Each number is 500 + 50 x the weight over its row's rms, rounded and kept within 0 to 999. Layers, rows and columns count from 0. Numbers have three digits each. The size before them is the row's rms in percent of the matrix's.

# layer 11 attention output (transposed), 384x384, rms 0.0628, rows 343-383, columns 48-95
105:448578403491451462481532472486442433404495572560549549538455500477505453438504520449533527489582573505451500455554472553484601471494572443488533
110:548493562543534511463515590521525440497491584470542455500510459517524459560532572515488401459494528408438485529502479415583465502388435515454426
109:517581499469515549563589327568488371501511481433529496356530465530513493468509512585484530471510489524460489513555473452502555561627531529596487
106:466571528427452483462478475563506511554575567458551446596489470551501484500493425477494516520516535433501456486512450408473346518505481515449515
111:535453424490489498506502513507468501532520518567528534471576557549522463495575558457566445476464498515481477435504525531424514541498519534459507
104:539574505609452455537399620442525480492485624476432499471541446339533479529561527504502455499500533503506515520466507522450560440580457583471499
107:527589559607502543516431518508537467464545608540529585490555451465472530431521441516449468519558491554571497552503517578558528517505356504479514
110:559471359532463559549435529516464466469452584537486475455551564487443562503490565544475501473532512428382522486451513490466448503429520556544536
111:473531534600518466544497476566496511501479488438530430541552449552561494527463479402523516468484441492461462465561508446571478458562507550494486
088:587366440453536517504487531526489534551633531410512500497508504574507471538544524441472394510501426489406648501503520520542431516451528485506441
093:514450483450447435453506645455443543529508474440589553514533470468492469505511571557571423411474443427445560441513556367586518470489407472420487
085:474451443455510519540499524500467546615449531554481532533518571520518552488541468549461523611472494522523480414535522422622511580507519481519507
087:487437484392451561472500455483560471452539541475434596479468527521432538526408447485502449480473464589488592428552504477489478511503568440470576
078:520530494446489502508544510461453465496588486501524458613433480452509585533528458508488540518488494562493526469459526511557468572536517542423556
088:536451514434485514556545546419498489517457496484473464516599496524557447472484449483541501501546628504493432493560537555469544417524513504491547
087:518439560486522459486493537446564455494481492490550529507482494423577615720415586540459514498430491529479453490507437539493586483518432512484416
086:509470505479539422549614577564573581546485526563503469604475500480521471580444480486545523494444481522462468585533453522547553521485432643479557
091:507482499458503523473436393481556532453465448546557530479474472502470577364471556541451561519582459468469498521438450403425513453523428472453483
096:536502467474514609441600525449553484511570466463435514458471537589505454434513456544487471619518565497589633455460484517464522469581515492449521
081:488563578475469509528544427443478514486515493485484452555559506414349524474560490434430504377550427646557613459469504411507430431473517474471535
084:594500415541492527541491457482500523541573561471562553540463662560470496475482518541492434490430435527531611557467510382472499529519498430608499
089:534391507493501491479506537553518479440477471484488523482503479385517470360431355549534518392572536456535495536511471406425429486492466586604462
086:470523606598436512508473505469520433519502504411461524535551477608540557496480509536583486475514555535450522488491504467486548381605513524435444
088:491558581503527487548553487598502506524462555488566488472448468555462505314572484514455428515607440440402542444481516519497457451469502468494420
091:407576511470515458564455502492552548487491495523452566513504472493497476632563593515566501458425476494493422442486491472510513502581474545443546
092:508572441549557528573513497521498489435563529501542502531584454461524451734464573525476438500304449542484609544503504528487611475565534516566517
084:522455457531562493490504446473496495512644447474485465583516497452497450627485563513551488481484520521559476565450537551444492487543490526438526
086:465467461515497502544481484488486440582523441573428521477513560521529457485495520540380486395482543608437530452569462540539478428555465492516435
089:503422546511420517481468526538473549568514505490618507483503408494517491590512568541444445627448528535549385509533501426496483492483487414430567
100:533516514516445529561599527453494521520508518393548447571383436553434452389461500429488563630614459649480508477442460503471511447428374553446484
090:479531483445506526541489443558552572534511408544394500537445369524467397395469567453531463483503486510469568500477557538462454501538568473501558
082:583470555418525408511520462391564494500585518522338446421515467520444506468543490575459512465613500523471414603555409475545529559512549561433571
090:611513521515547433494512597524540480555487595401603523518543557441492523573515484477554506462448517440450435581506501451567473416443556466535580
085:592482532512467420483528513546512477522468470520505498483510448486523481565413584525528451538352542485537503516434518502480534593492527501528466
097:537448460520404478583507537559546468503524411556557516461494495482531517328484483558557490521601511545609527530442456463607604482542456408413488
087:447537504510576434503490521535500565533425609512568501462521515469506483563493484476468462533630502580464469475537390577542530466418524568507499
088:490462507525537583529531481512482444445542363519479504534437513465542500476491509407547446526480547574562597576493498490495392526492508524490528
089:429439528520534467452488555536513547552448632531398477526506499561570508426611454551484446460534481438540592535492532561489503505493524552509468
095:535536534392493485494523491533563504575612445504436544476532428523508513558476510572427446511429504439564518509496419516492472368485504513495480
082:511423537522499543428446481564526551494527461534590490433501521476554567545585562481508473556423467481530385485475460438383445492512532497545456
096:443522548634521508529537432548497502482595495528453557486565471559523436646491548518484537500435485501542432525468499488602411525471472409453473
# layer 11 attention value, 384x384, rms 0.082, rows 344-383, columns 48-95
099:455516626534565496538574589514547470544526602484538430433542458525509409526532598512470502483583442397475524543521511353501491495525495532439423
110:428557488472566517553544504494440358460489520516451458428501482552540464547500455543459561528475501481458532519457452516518586543580519472566498
104:463514529478499447459492468542546497502531589499531423479572457527549446380514462496519521578560502531524517523493463419506411492486460601460483
106:534504425533484499514488454473421475531446556535559510480557544580524425499567535477529443500513530483453483406411514498518502483550485388471472
108:534527504597471597559482516493543469492535550539362470446474475344548412622577455487436516503458590554482517480431469455434454422479530529481504
100:527587560531457555423543521493558478458510557515540568484476465452551518543467520489455453470562521514514474527470487542538581426547457533504490
106:486475349485516507600340455473491545466477534548441555417543570508464535473450567573500455483550542477432546432476498537546530416492496508553582
102:456507518567464487511479520472479540566472479519536448523444453579488518460516475474541491495578510508547561468502554526480571484522485541459420
078:388580555590484404518563547431473502451416514544479531549512471473508532504524532479552551488521506550554431515491486507545534471481472492537542
076:391498545484529472501469355528561491514503564482402482537560527572575513630506479529408519590530497518549518526463498593483527505566558481531459
079:449572503572512532422469461606529463440515462529402490467440505523391419344449498470580518463561559436500544529480505525470438504485414517529523
076:502605499618500417555459564479453593481478390526500418505533406488524448458551486559487586462478538417521462558452462484491605408498496524592402
074:463467502546473505488510515564522556489483511471416478467464499559417409471500504522491464485428506333512453527498421553523514488456506525581435
073:430588472548552462466484496505523539525520585559516470468421463508475559505533576528454485487483563493473405503407454483531509573453497445538584
084:521499540535509497485489479572478494536519400451564444460555461535535439569462464505532623458510533456503472482463537507436491511478537520398569
080:518532506509493534437415470454443423478533393518533562460521508518545517492509490596494514558440493482564470479452498535444481507462482430491412
086:443385422457538518471464575544479568469506581485431457508457433547447449414492512466567502405502499550507611437538573512585483589626527507561483
094:431519498573540523483426453562460561488486498607488449491448424424418513358453566460538477492548471445452465441529488477604488500550503541575565
078:516378417525522531524507499551479456464530573528451547457368479600596529453520506567536479504445499389462467565535476471571550570590619507594432
073:379552514487501458503477525539509513496449419573454473535505409510476554433604474493431572584522618428532482383508559609498524527513436544499612
088:415475437523465552500486458542464577469494543552497477532432495560466553475561579480454497520545413562488596477557510552571474548613538483511546
076:479513417406590562502482452639464528522489526541563541431441525444447457509495512539437486530604430483579490475478491535439470543484514441578499
090:498417431537516565501544483423482522422566477475450538499545487471396544456430493527554448537501503512576581533506502493550467536600520534565526
097:611454558512525500486573493434465468534546474456582435494591535521547456557465446541466520534508505562525423563464499536459528494354546402494403
093:528467484448429439440529488406493471553472444459498487481505636432578506563539385456539589433473536551489363511518544479476448497362497414461507
077:529565504523469505505518551466442547417376528539469504407438521552559541567480489605449547478420531512435442509481527493489542530515484439527497
076:485486611538494517468495473491518543433537461427562505553507472522484474533518525492607552582479520471509532558417524473412471560445542476586514
083:535563483504619478555522431503487467517480427465461517504542531476526539559515485554543483542510464451514473553442479499342531524441496550435383
082:413488496498543475422389532506500500521526507473443497425545484504540570474532494505521463453475499435511423443522520495578497493517527508582601
088:438484467498503579438498556400498519559437566583461495418435533522541555411531457507511514542512498466463513440544531528616550480485525544643469
073:461522416598443589429441516649428574556364573568621480454411473515501440445479588463525495450508462438567543484430557473477504504471502460552495
103:528470547416504423569522442462470454483455360499496438519538493486588477631458463510464522526484477503547459530529499562360472505440507484413377
086:484478465531532498479558445464495455513592439437476536543486590541505479614521449514473472488464539556514440520532541556434460452523449471426478
087:457529471501498559399448498464505579508491612511418488491455494499449460463537522471445470508430439372436588461569542517494436574503533510622556
073:526528493528450506525440456518471466508551421496451490572449470518503477462507475511541505531492556440509530495467602485578479549551388482462493
086:486476459525479518486539436489555529528442561522464502516530461546473472430547483537435518483486489469456517394457545524530594455483499493630481
078:445552546521474433631500419463473488492465480478518485423423458480392470507424469491472501535430575546405541507509457393513481473474472450542481
080:455483506556485519469457518483476528505390528562527467462448563473417505503465535553524561444537466481428547531514576471585594600463454533531593
076:549597486513558369542573496439458514490478528414462494477553491444474455568384555508514495427543464480439533582589574456538527534450487552464582
097:585527522426489441531429554471462446550429455447564460515515534427555495641470508463475439430480583467508442556458485563368544497436531489447512
# layer 11 attention query, 384x384, rms 0.0649, rows 352-383, columns 48-95
091:410416400503502549502554432409488524475468496534522465431572432544446383548504525421538482547385445431380528493506410422543375470475606505510502
094:514442405545493444585570488588469400532512576414562526517506389533445439444547567489526558525371419547564539476497491540443522486484525495589450
090:490591512504496409559558420425451502478349409460510421437505591401446535589456515439573475593448419478544428494540512489464420482484619534414528
088:593519457449444529513504605479546576571516478521465534534475400456475510538521530471591529488515494474484451481581433526478515529530387467457444
090:476551518445503468422516379489475517496500496513470477529468502438527489577452512555488573431498472506515474484416487387533505533503550525492537
097:602530598418507466557557459535445464524506457519548471494490425480546461384530357501455427462518467488432489447468453555475475467564535544482488
087:513485482469485613528528484454595415519490532607511528538498498513459413451442430448545556491428576442398484492484546567499469484424519537500576
079:543447529476458541487505557515509525536538468493530470399478486524456535444589533516503645503482466460505531590466507521444501525555399478459406
088:529555464429492377443477587519441462451439553480544507548590498541474508392484494490478452408479413485543457419477453438427541490479489440523465
084:475381446502444467457458421496492513447455514542554414459573500536485446324451575531509495527409465517489527543423505568486453425524393575527580
087:442383447495434529426532470413520549486500552554519426481473604493504443471396616543513451541470552523514473565458451543597503535489477491565605
086:528529543500562510515573567443402525550514488493544563483423379554563588597633394480547536442527602479477548503431487485499479512422536485454464
094:428559433418517476572451546514454454489388584540563507522607581448529513448401541438560489526531424462523564505536477507476559460466488531521397
092:526436540524529556464443403407574526473489436574445464453592477459527495411381490470554437566496520543519515523507465562430542485553535506639557
097:472402502531450533400489489551536561525431450586561438501382581516454442568502591505487526570500532572498444503552476536518425545573513543544555
088:436502543495490478440571575474505559496473507431557562435462429531425556618525526600540591510572479487486534477462547506538480478404458561491468
093:496497473484503573533505592575486467488527445492515491544435557459528564530590411490391472474522444503422441413511517488509501555457515458560478
099:502483556506498509478570643556444495550501533460565572602490491431428422562528511479438533525406449485515528491453509494518497477446411547534555
081:584599431457508610587483534512561442480484560504493432548544494471412518463482465424483479448546540446572447549496472518519505510599503505532537
090:474489496587462555454555418454595523558487457483423508387451467533486489522380505498543407467467508556567512503374462575526486522511527583543551
088:494550486440543428569393562578446468381577458503457440473416641461507480529536468413491544503515467517481558492565537466451439566521537430498483
105:564558516480479494540482552504437455568509504511454470537544450494440514499445500508438535508490508427380490512451472503407466502602397488527564
088:447412508541468538588554493486456551522605446528508529549523468509501436551560527493543478522538519684442491529545532467538489534439474480489461
112:495526479430444453638523532496481470508532460528503472539575552574488494536503424482529471490476567590421573497504529408490540459531468505617604
106:589585502472504536570487517514495518558547463474641480581517471514500483486535451532427494485442497595503526490503504488486565458465492473509472
104:554502489472487543448595604411536417532413523412542455461453415488533602482622473574513465475588531486533530532501525612509495482450456540508477
108:526521508501464474416429432498471579585524524457533459454488461524383526496548427415533513458590494472547447487431566439489501555474513589584465
105:524570535515518596457546636521526423479516442474521569425487443487595501500440530578495516445462586448557537508417464527522417488509386533508439
114:523541531448506465625532479534489521501591537501548511527489535526501509518494436429510527498482515583459510510517446411513554450517448432541516
113:490441519529522477512444559574517456421515576460401523549513538417438452436447483427492572469495481531516532484529521539449415553554480586558463
107:500448517572509490440457447593496501507471591489493486435556516490477477429411598513504525503546450327539466555431520494449456558473470510451459
112:480512499550515480487549555448488533492461561437467521445589465398453506469506551555475548531570456482479550488544510452533539498442457548472589
# layer 11 attention key, 384x384, rms 0.0613, rows 352-383, columns 48-95
092:518421549492503500559565644579498488496594548530438444494504473530510530512496432530505593453465508472480569494474471446503524504514500557472534
091:498539475440469467503488488592518492526430561470459421454571473507478483446538611522499469454549455557556498548478594553435433517476519564447536
094:433529470456510478475467444473518413487626512508425418520490628512424535466461458583515534500429438358516474456441475513522518583417412532511531
091:548622547585499503538471571580536433432433460512437485517445527489462483439474422453548530484527451497547496485478483586465600524545427489444473
084:419550562511417468528551541588543479441539556502551499493544484419579468505595554483403414410458497517563517544502491496506548482484378416453526
099:453547537492507464454421433503539457475457516575449531450540505410514484331572485414444476441431479427554570448488534574474479457531472590437588
093:447493492540543461459523469490492469476472399563514545541411471448518463471471436435493489448531542545500589526507529626525458512452482474446553
089:521486495603496458556485515535493470528432459496583497480422521546574537475528460557489586470510474568453497494519495496538468542565517433520422
092:445542481513473432489437454482509456442459460537517474547479576448599537429581446457491516454605489515502501546534525484492519535511499545482499
091:569451411496512459499545453479562510420537449499495423497445438470531535547525560491521520408508490566437492500522444479456490471472461477563401
080:536557560464455531456542484520497453482536528498467518432472491549467500515494573509490397531445522490452452467464502472542465554515481511495504
101:458490530498528520499504463479482499496468541471500484602517583524460435465509501461456469520565500463463498488528543566432579445444563525438565
094:480526573566443448486438513521507550511540416538472435499462432503522499472530553496514544453500414552507529479541456381497429461646460528496407
100:536490513635525531501465411528547514461503473531440523467422498529477520470512504507439484500487554512511477529494562540466518457532531557546598
091:466465459446484531547501498522606565516518560472555481506514509560485485649454509529520496471409473491411519479402522556474596608408465426553397
094:550539546515485535507463397435448476562440457491527557517435532508515514520579502552560528420562523485494517548477468546445415538470546606550447
098:530491435467510518492554473547458493526459459480556540453455512467557508472537497579551570453524396482430530363395525558504564564446455431545446
108:543498645547459433473532508508472551536507503564536512563534499451478473494496618367566467443555456486435580478555521490499439502588500509496453
102:471419566521489522471507481474571485450587507403476489527454495553393452531530558472472462437381515468462577499472520525549417506479621505515549
085:461489348444500539395546455501569369376516586482502526417521512512519470586487430539486526504494582523493532492470498502492570526424466527567488
099:503641598459505458550490516455428533539461372483536478558501469418521547467553552551512399559512496500423556452511501482582486566540521505508518
109:524483486452550508540448467507494337612545471444566452509478519520450520538466546445404484511461569495464516500499471541503501507529512524492560
092:611484495567492533610508467536436522490516385499455536542553518461485617547502479469556554480460509561548452524525501497514481562497440524433465
117:443537516511523537417459480528559536498528553475515495494440500608370395396480559460503474470515509457433522408490529534640487451567495513499545
105:448571449520499502520471459539592561407346699524482523445507520483517443543434475466557525472511564536557574443495541493526572496594507471509494
114:476488455434499439487527545556470405548503418520506579484465544547571479594592346581500560514491558462515465525472520531453467528386414458450490
104:513513589548495536445536515476594506570557507612558449484480504553468509551589427470539426434507459529514453450446389503492517490528479600584464
116:598516544575451535492500502482498484468486502434550559561589460463464460452478506439530498487489560413492564500572522507444474452522522462432477
128:458487426505578499483483458493464495440416505469470600497441468540462541374490617476524544485535465468500500484489529414665560562509412482541520
121:449513462497464478516600473471525555432444516544395458437495440492399432509512530395597545470393448520565611505603436469545464557439527520486468
109:533484484481520497533491455454550541572327425536496442535510474471561489535470570486511516437429444512507442527502498454430489617468557438526402
117:556594551427477429537533486463534483461499467464510549540619467514434407481415566453506462488494497547497576578486535443520445513474572530485450
# layer 11 MLP gate, 512x384, rms 0.0756, rows 0-45, columns 48-95
091:460553614475382602389467477445508523541515488449503421497553487497587554478545416485505408432557525502561511502500424592523529392450446490458500
104:500514478577503440586400476398507547534441465497483490582547432461509484508512558545507502487557454506535487511521615434567409439534525565494535
101:577543516486607460495495606475578405501391535525557494514568526470547579508471445446506541449528488535504463437572592499502574554509459507643547
098:450449527437569533463481523544515591553577500574489447423487493459547426428505523515402441407476543521508432518410494421501579477518525456488470
096:493573435505488482606522568502520423524518425557536490408504435485459535582519493461463468513507445487515525545604411527524435575543514434477551
101:498528500437478447425510541490602564498475538488498441497481508386519474556494424489494472514527485476517423509592422477502481572516557561543485
096:491508500488586544473431474433510566533503418498475430510484427534482528461426441416529394597527393570541400520534481434582461548550394367491407
098:399428556531461420478486486491536456463434439491515461534477472633563533528474473501547536436504410431449462421475433481553423578420516401562527
098:536482450572497603472513372438546445448549526522476552488458548466474452505471419539552475485507458436497483521504548632551490452512540534561436
100:557499525587501571476421470476492561530544539433540441512514529482452500564535399523576486491530506525559585525446490494577562588450485560498470
102:513456582498530578507513529441511606427441473544477509488562439437555557480585485537466552522467537541536482430528513510515529472483520477555528
110:537493438454456508604485512501476463467467516571563535526386534508465522452484516514500523511538553509407582490460502488516488474514535476483509
101:492405550526643368452440537497575438521505500606546384574465546439493548497462478484563491608519497473489527459560408491498447518534558554468495
102:519520503481559482500578359526548473580453535547556525529536524523457556512501452546441401501442487537492512504577478519466500464529515446496453
082:571436525382510535496565551580539514469429443476483522450458430565399522467490426516533481506559497548551461525555456548482505470459433586585446
100:506505439497521430427562507548501459502431462499579438517430488543540504556592461572529552544539562437540472473596526461498622505475634516532492
100:546572565489535479491380507443554477514503549437564518457506502463482562555524453424511568493426569539542421472498453438513546629393412414399469
104:473497468549521545472476492531486509472496489481544556470520470592464503488494315534513457480529490462458464561527581572466499537595524533530506
104:467574491534383541515518433378503439409530465465436479498517583566456499517546467542450584460505480568454504465485424498594505466423490502522458
101:473535456433509545559457519494600493406479607452459513556553451533491496493519491522501494453395559515505478476499582499444598469503423479575424
100:477567447432431453504569539447459520475527554598519577465473557516514503557460513555472494520386516498475475453624451540513473456604504496524484
101:506448523529535503561485540461547509493482469531453450481432557409549486572463455556481498433547506482588451510473475527519439483502459548420485
100:449572560498523476540522500475584500497471494553491468502466520476427533480568440515409512513604495512479445553504573450473498507480483469531523
094:450449436381431486537573447494447611478569490474504420558438415622502524467588469493538507594465506572509485498478576473446453480467540526513506
091:469548481449405534475492500591406554492502509492501493434529471464574481443470568457521527445533524515471380486590380460606555539549533514464510
099:501468571463542433530415521543473478485454525568544490443577518562540481532489367491509610514452518481552466450527478544457470518575504490432539
097:558523492422582514567521457463534470511423419513557584557380467461523451498571517619565520494469508495482433513512512544501463417433402503571523
101:499520563485488478447601556503491458552534544386595480498531535550553436475560496493518438430511513402492487518522428457563463423559544514470509
101:535457521514373595522548488501497493427502527497436525521442533546455411499529466410472513562432506499561524464509459510623488576565517617457499
102:467455502423477590512550566554460547509491527511461444489470563552478484525495461527543443444536545439431421360509540519515486449576532522522585
101:464569498391433518558525464553506488504493530549463552495539523557465594504482489538542581493448492488504422488553542394523501525502566507457499
081:575547539504556536525490426514406612501559634523493503533500529556451519580458573533465568534419472447441402452585499526461510507448442624523598
099:492462511430464565518488556618527470494591528556531520508479489545494433500508491504507561602595506484509431436525515450499481600504482538445594
100:473407519490399451474492429590525427446509464527489508464471586462607577386498585522548502455455517474540477527477491521511608519556472463509518
102:525436493425565464599505594541477536515457505435568462573437445411472539593412502444509457539530504460577439513377451463554477560516482479447511
106:520601494575664434531522423505475528488568511498473448523457580496505503497543466470522492513470538461536449413537517507394486549582505484551543
097:478536510514502501548492471507530467522465517506475540422528554535432452527465445591565533500548433478565498411526458510520454403526465583572481
108:439545461382503491537490484498540514542471423496573501545489514526552523433446526518541519485525500467513464443495547434501479435549596431426517
101:535512420383576440494544538471554455397555447456414477461519460440527476477458575483475599535482486507508468483494485477505466521482481587521516
099:503496551504478547556514409541459489546558435437473489447488520502528446538556522495489579557537529491443535505557475449499539551401447462448497
101:425542520443536510563454514509509570466475494518577405541506500504492511538405474491515590554433539497432465478495418418398511457413424445544492
095:398588427483555481538390536573510489506593438463570599516485613553493492466518429352485481566494456497421474483514503463531490519432388530483512
095:502492473525538495461528461497384365493593418439587492468408452537529446439455483420542596510559535472521487517547443544485492429594434559509474
105:526431427595457401517473494478462472485531520471476413397623496495511548555457534550444482565523595480542551502510510503491513534482398533506608
098:436425493471541448427497523463554483507526511619461527493542515597461452445478498484548480590512512546491429511529418473514467511445473532580500
097:459471472500526604497526385459564478475422494536404529558557548560396458540558436508495544464553505516545523513566491523473452491457617510530486
# layer 11 MLP up, 512x384, rms 0.0802, rows 0-45, columns 48-95
093:562483558465424467501492454487456484451423485483496518470450522473472561625483462400491489404499564520545418520404446509428508516501471555453550
101:506517499437498471479455538447634479487469527590582521525385368440498502556513564474505385353441392512520487532445524488538510471445518515450505
094:550566444540446532525517551516468512563535428551647479527436432540577485532494580589485503524499444461463556450498528540503602552485376516660538
104:465591529510503533531402465508501607500514527535475463539435552566508464498546491478531499443589495546532501480470510492487463522520566450487536
091:557547468487450519460581438457518489496477498546408568362491570466466501467481507583490428441589528565531477471598417436519524509564622417479511
107:492500459409546500464541539477437471469528575459505522500485433481438507556428383478536523574463517444492505557478495531513502522503523506442481
095:512502405533478500455555452416537443484602436524431465424493513540459475455443497442464482454510550449541556478479474579486478547447434615377525
101:413435477517394433574531449498539465523492551470437589559476479493468479475416487414462624566458553415530617596451462485508509508534478456541564
103:474540498495538556484551556537487523386470510505514526447505483510493470445462481536495535440488418507562496541572468440535476519535372452626539
099:548459535504439460510653493406414530447521496507417490559409496484457468463521590496414526462474495496513480505489555584526475424492565540475588
106:423478481554538491531503465588519491445500551553593513582539465440488561565496504537437534501361466558520512499570521499431557470484508478500424
108:483580498464450474525501508495450396500538478469502478494378478436548419479500576417520507479589404490501430506523472513530492485537499416494514
098:579532383467552543535487551473478539459571485539464460509511562545548505553538512446443489516483464536504507585461599577419460519439534505406498
096:442467507521574445439365502481505465382466420595550490525553411450542481483543542484511569512430496486460462475385484504542532491434542547541533
079:494474529538506492513503491474460524534516443508569452595447460500473426456459531435488506528573480583442391618503475454474551427535431341512513
098:551411457484504429462530498509626551539475537450506523559449434516513522489478505593514518580513478515425458477543522570409529452467559385532507
093:524476597522475460445529608491476548468443615445537542542555510450506523432527556482522439425489533536521567455499446525500556534509488472437580
095:470497510503545518475459472496535546468594474341492574477539487491415533508420494465616475458568508424518454512469468564479525591459445450431452
107:438437528541449533590475549501468543498504439476583578559545448522526530472459548432483421498494495522523625444474528425536533461502496476451475
103:412510514396479432485503491526510567464464426532492501581502532486453485486542450531434484486528551465567441590503501429421432546509478598445521
100:525553501492445517527500471568473572567568588473441474490455533486521455550590565560416478494556464542564449482461553513450534480485461502541554
105:485588463484487517463489471479487508456489573386430502556460502488468565571558692487527527453485483510499553477488508515571480420538493560552583
104:472489466454530463552489488476454499563475537435558509515498468449566511421427493472553506518525480423452532532456490500507566477489542460464566
098:513555565492473504499434618548503465515535619515578502566507509501463549602528530429430548541532504431505426472520461458511505522443574472524469
093:472494461440444529535483541439527448499494478538512510536558498456548483465520561492537516448577478592576473486540421469568591469496552469470458
096:496484527527545488504524491539430542529509500470556468431556473496493398442483551489475499445485495534466501534569500414505510456515461485591467
089:522546497438543444470450504497496544432520470568542474479529400489539476548479546547559589555533448421535473521509522539485449559447507513464497
096:567440474515552420516445442450477528473495486494654477513479524410380392550490486534478483447474512531444576542584483555417564476451508481572422
102:553522504458472429498470431555448456572493484471544559540610466460593546408458460499489528464432399554535449529418511436503496532527453428452543
099:497607616459574551510536516468546426448470511407366499495529614509560484453467505468517489539471470490484453517591480439521553475521457648589479
102:484477447425444429529502558402517357500590510504486403508534480511464480515416554457403434522639490485414500469466511503535529567508492548536585
099:490465500456403511431405539546427518488509376453496502515507604526505494448524550615580466476522488498517548459436537411514565515555506382547439
102:570486463400534540522546443523590406481453572566555564479534493473517507373473540438468528526446417523466486488519501580566469594661432519560473
090:488549576433458561459481524551504454515543525516512404550477442512433569519618563494562451506529450473373495474547567498486574488632465468496444
095:501549532494454460538556566468468474529465558536492507596474567446501503574543563471509505484587470472604532470407503542526539468508492524455579
104:479494546456577459456493430439542501522493441499450536440478481587550533530488515481536462540562500523524492518348501521495559526516445539604492
096:484558439536478539566543550421558524555463455453544584494563548454555515570478532426549534434481484465522506560462488447505481502453447560449513
112:517567523568528518484503432542497488493444547492416523416542509480472454494493534489461576561420610461467484533584503509435498515557573488506468
107:539550527468467461462528576497483467584516530445575570539511518470521459497395522422447544460435541446454596449469651532506437431567549511546509
096:511411483495501599523463447433470508542569466595426511560460484482532514529504458526495477571578540498551474465419426476539584571474445490466413
100:483516560499465412571510474474496495541468508473530478538576543570520446579537496413473511409492597495590479482521513534506540480513577497473454
102:468392436503470556500513485557514645470519484482450440550485466450500396455511401488460449562514516514536497492527420511516415559527510539517519
100:401477554515558500517504573504522451532472600492457474416469510513478458500510539495455448520540383461425527461536506559522639408542475574510517
108:552452523496646420530514472528566472566489527551491453510547485554578580531469408463440531488530506429470540428521506481487491537463418418577523
099:440437534475549528473489565522502393427530507455496609553481444507396505492555474440490543489505525516596508537508455469513497481470479455438546
100:499517514461485488588596565518427488486598470487475523551618433581535542514519561558540490506432582436489549456574483432467578460502459549557496
# layer 11 MLP down (transposed), 512x384, rms 0.0617, rows 0-44, columns 48-95
096:489424474495448453438502453553485546559509552555432525481552528486526451565480447476423436550478507496543313463526516497556496500555480493550494
099:506516490538509528449538439608589503471472484495533562533563534505571459538572473503520441519525554478607546482440463450555466451452479572453546
100:577538518470487445510529543491571462522394544490463464566543553484426547596548476423493497426453456552547514558532507431433475498465521600466453
107:543524443465464480635547461463552509533517487389529501576588518457557514466559528539495540551498470488498386615507568521483444493528456587497472
099:582510501534479544554456455500523483418587404588424430467512476486606493433457535506574519548539384520439692450543423618503496526569424468569470
102:478604531515560436491484479483414596423560464489642470507453642538494455488497454505513544571504510514539315552470541466519572502499559561539516
089:532486535497482479492601565508542458538410445425542490499556401419577601498526544640545624485503469626460356519526489497506571418603515518446530
104:483473544430574460465458394501420423492435472525535481454560516454450546492461512538527472531584547523552438579515536540650526528451497547413564
104:513525520555468455498525441633445529542457586541524462469471492505483482539499455615468504504433479564474461573453490502454549431571418481524485
101:539489495542477550449424463513501477499578437451456519543523481576486517531406594551448441502479467539535425443529446456506541434484525535494528
107:523520442557450472448533372475470469450573446508543433533448455609486596483524499448448470488488527567580600526463451529453517397548501511451492
110:529532493478623500405533493531484520534585456401539499565486494470450531486486479503451506550446516598475348550519518559464495557521475464412512
102:468427500521396434500453483501540488525447498470528507519360516495462583530532606544602480492562499450515422460608538544515441517540484560391524
097:504539601595505505498532550574515541531459511472579494537481501556466585542484472516427560503517570456440468522462533469544502493447534507413469
087:446569510463521557583518548462501418592580530500408485429521571467562444602443522430491469484536472499460326430405527568509490579556532476522524
104:440433559552461524484437583545479423466511552449542474450558473515561503553513435467545557498483479559490477461442437528452506547490569541447482
096:539486525415516439467491509504506518463499470505571406484517519505481433500501436549486472533472535535523508518527514487494462493520572624499427
093:642490455472525527481458377589541521463484434545575459484500534513519562420423556535487480493430451508527343553447514501522423561524553533528446
097:494467435508485576549523482517552517500486496513522533511573463501504515568508451578494454528488598482427648558476445519517482588486474416499490
105:456451511520544469438546470458495587513485456478548508583526505516526576493465465590507504531473468483471332429530511451578494548443509525587479
102:466607482471489599440485500553509435530474442545453511521478440552536477517441494548533565581466471400550422505523479427483495585435535580524608
108:440544514513409536499555455557502554540523452527513675587473454521475494485433544530446533521579447455518508493511501496496566478549402552451491
106:495518468484477525542470629467583530507368517545422441451447460590493448464533516485483526534536530463513552540518516552470458628541547548495474
106:481456469483496522503434524559467495500456525475567542513502506447445502456525484525561440438514452455552318462531466530492465551434484591489522
096:523442528520524482491590501455533492515509534432462509466502566444565572497535474489488491536501513558451178514451525540451545514467524452528503
099:456483411505490446541473590490471456509418493485484551611508557479520493565535480518477471545528504517563570489407440421408477508508443398447586
093:551486524504479490527475536475578499496468526495534462458459480468368471371540480470518454491460522541491544518419449540494483409499498509547524
095:533457478468533579466505497506411518457648518461465476543491523597477448508447432539540520491553460505493384457521555455543467482505418515524451
102:486473563531500452491468528549450489571499521478548562501528440499568490435488469571481587504582522503543559570422556479634470469444511527517493
096:382457464518441507550460526497517553589498430533488528559437336538501523486497534479527464411536529451515432498506494598520508526522503531554474
092:454517493485493453544458453467582518422407515469532560496503472456510426437618513646490552528478538393517488505533570488395510523553575478579511
095:472577551481491567469496445445504535519552455510615515498462507557564540520514454545632482505500460449505487512475494510454606482483542528556474
093:538453499482457471497394429424550569486410515537406396552637474523495484439461648459487504399435547476544456523512483424453508466472516424452567
096:597556463520473466562509403471418564439452528566561425482521485476537440460453482493503507496375526559505524537475481446521443496428461520504538
103:663465561539433316481414445543462473478494529469596502443512509448510556621405473410594438480537527388497469499493479451470455432590406430479552
100:501483525479492478554515656527409447522532496482506441415549458494527495655505472429460399391453558460480475496526481597533530481492511471469572
097:503405523465469406458536526456518506557523538525458526561517480421488567442562521497586494542525424505536615560483546559491569473386568518580533
116:511526497574463517474460521511506536544591495498483501459472557572499500525570507457538548422443535539517501353447497514460527522500464524541429
102:476382506557445571494451537538569510499416414456507491426500565534466474519499495536511497466467571577479566514552521509531508490368463503424485
098:461433485430533458538573510544530549509517476490553549565526516601461544557495494463366607561483482474440568432551486516391436495459501491547589
096:594458482558447478507562567551551565518441521474444533436385472534429487454538475409554548508587569495510476463484549407580497551501480541492423
100:473551508516470536550348424476474496403458490449527518461523533508424579436518464461469421559475437503479605489506559452542575481508413468495558
097:519430407502405445512475450441507462497488397417511597571468444443455536503506568442456470471513555469578610495503546466436425546483532508515526
100:490579428410569400533538588468496569573580516430488511407508537450563502479512523457493443546554538453443466473473546543449462459482428548507489
109:415486514532480507646456538451476530481523429449518479450537557537508574527489491506537405456406499439495530473569528554485394486625441458490522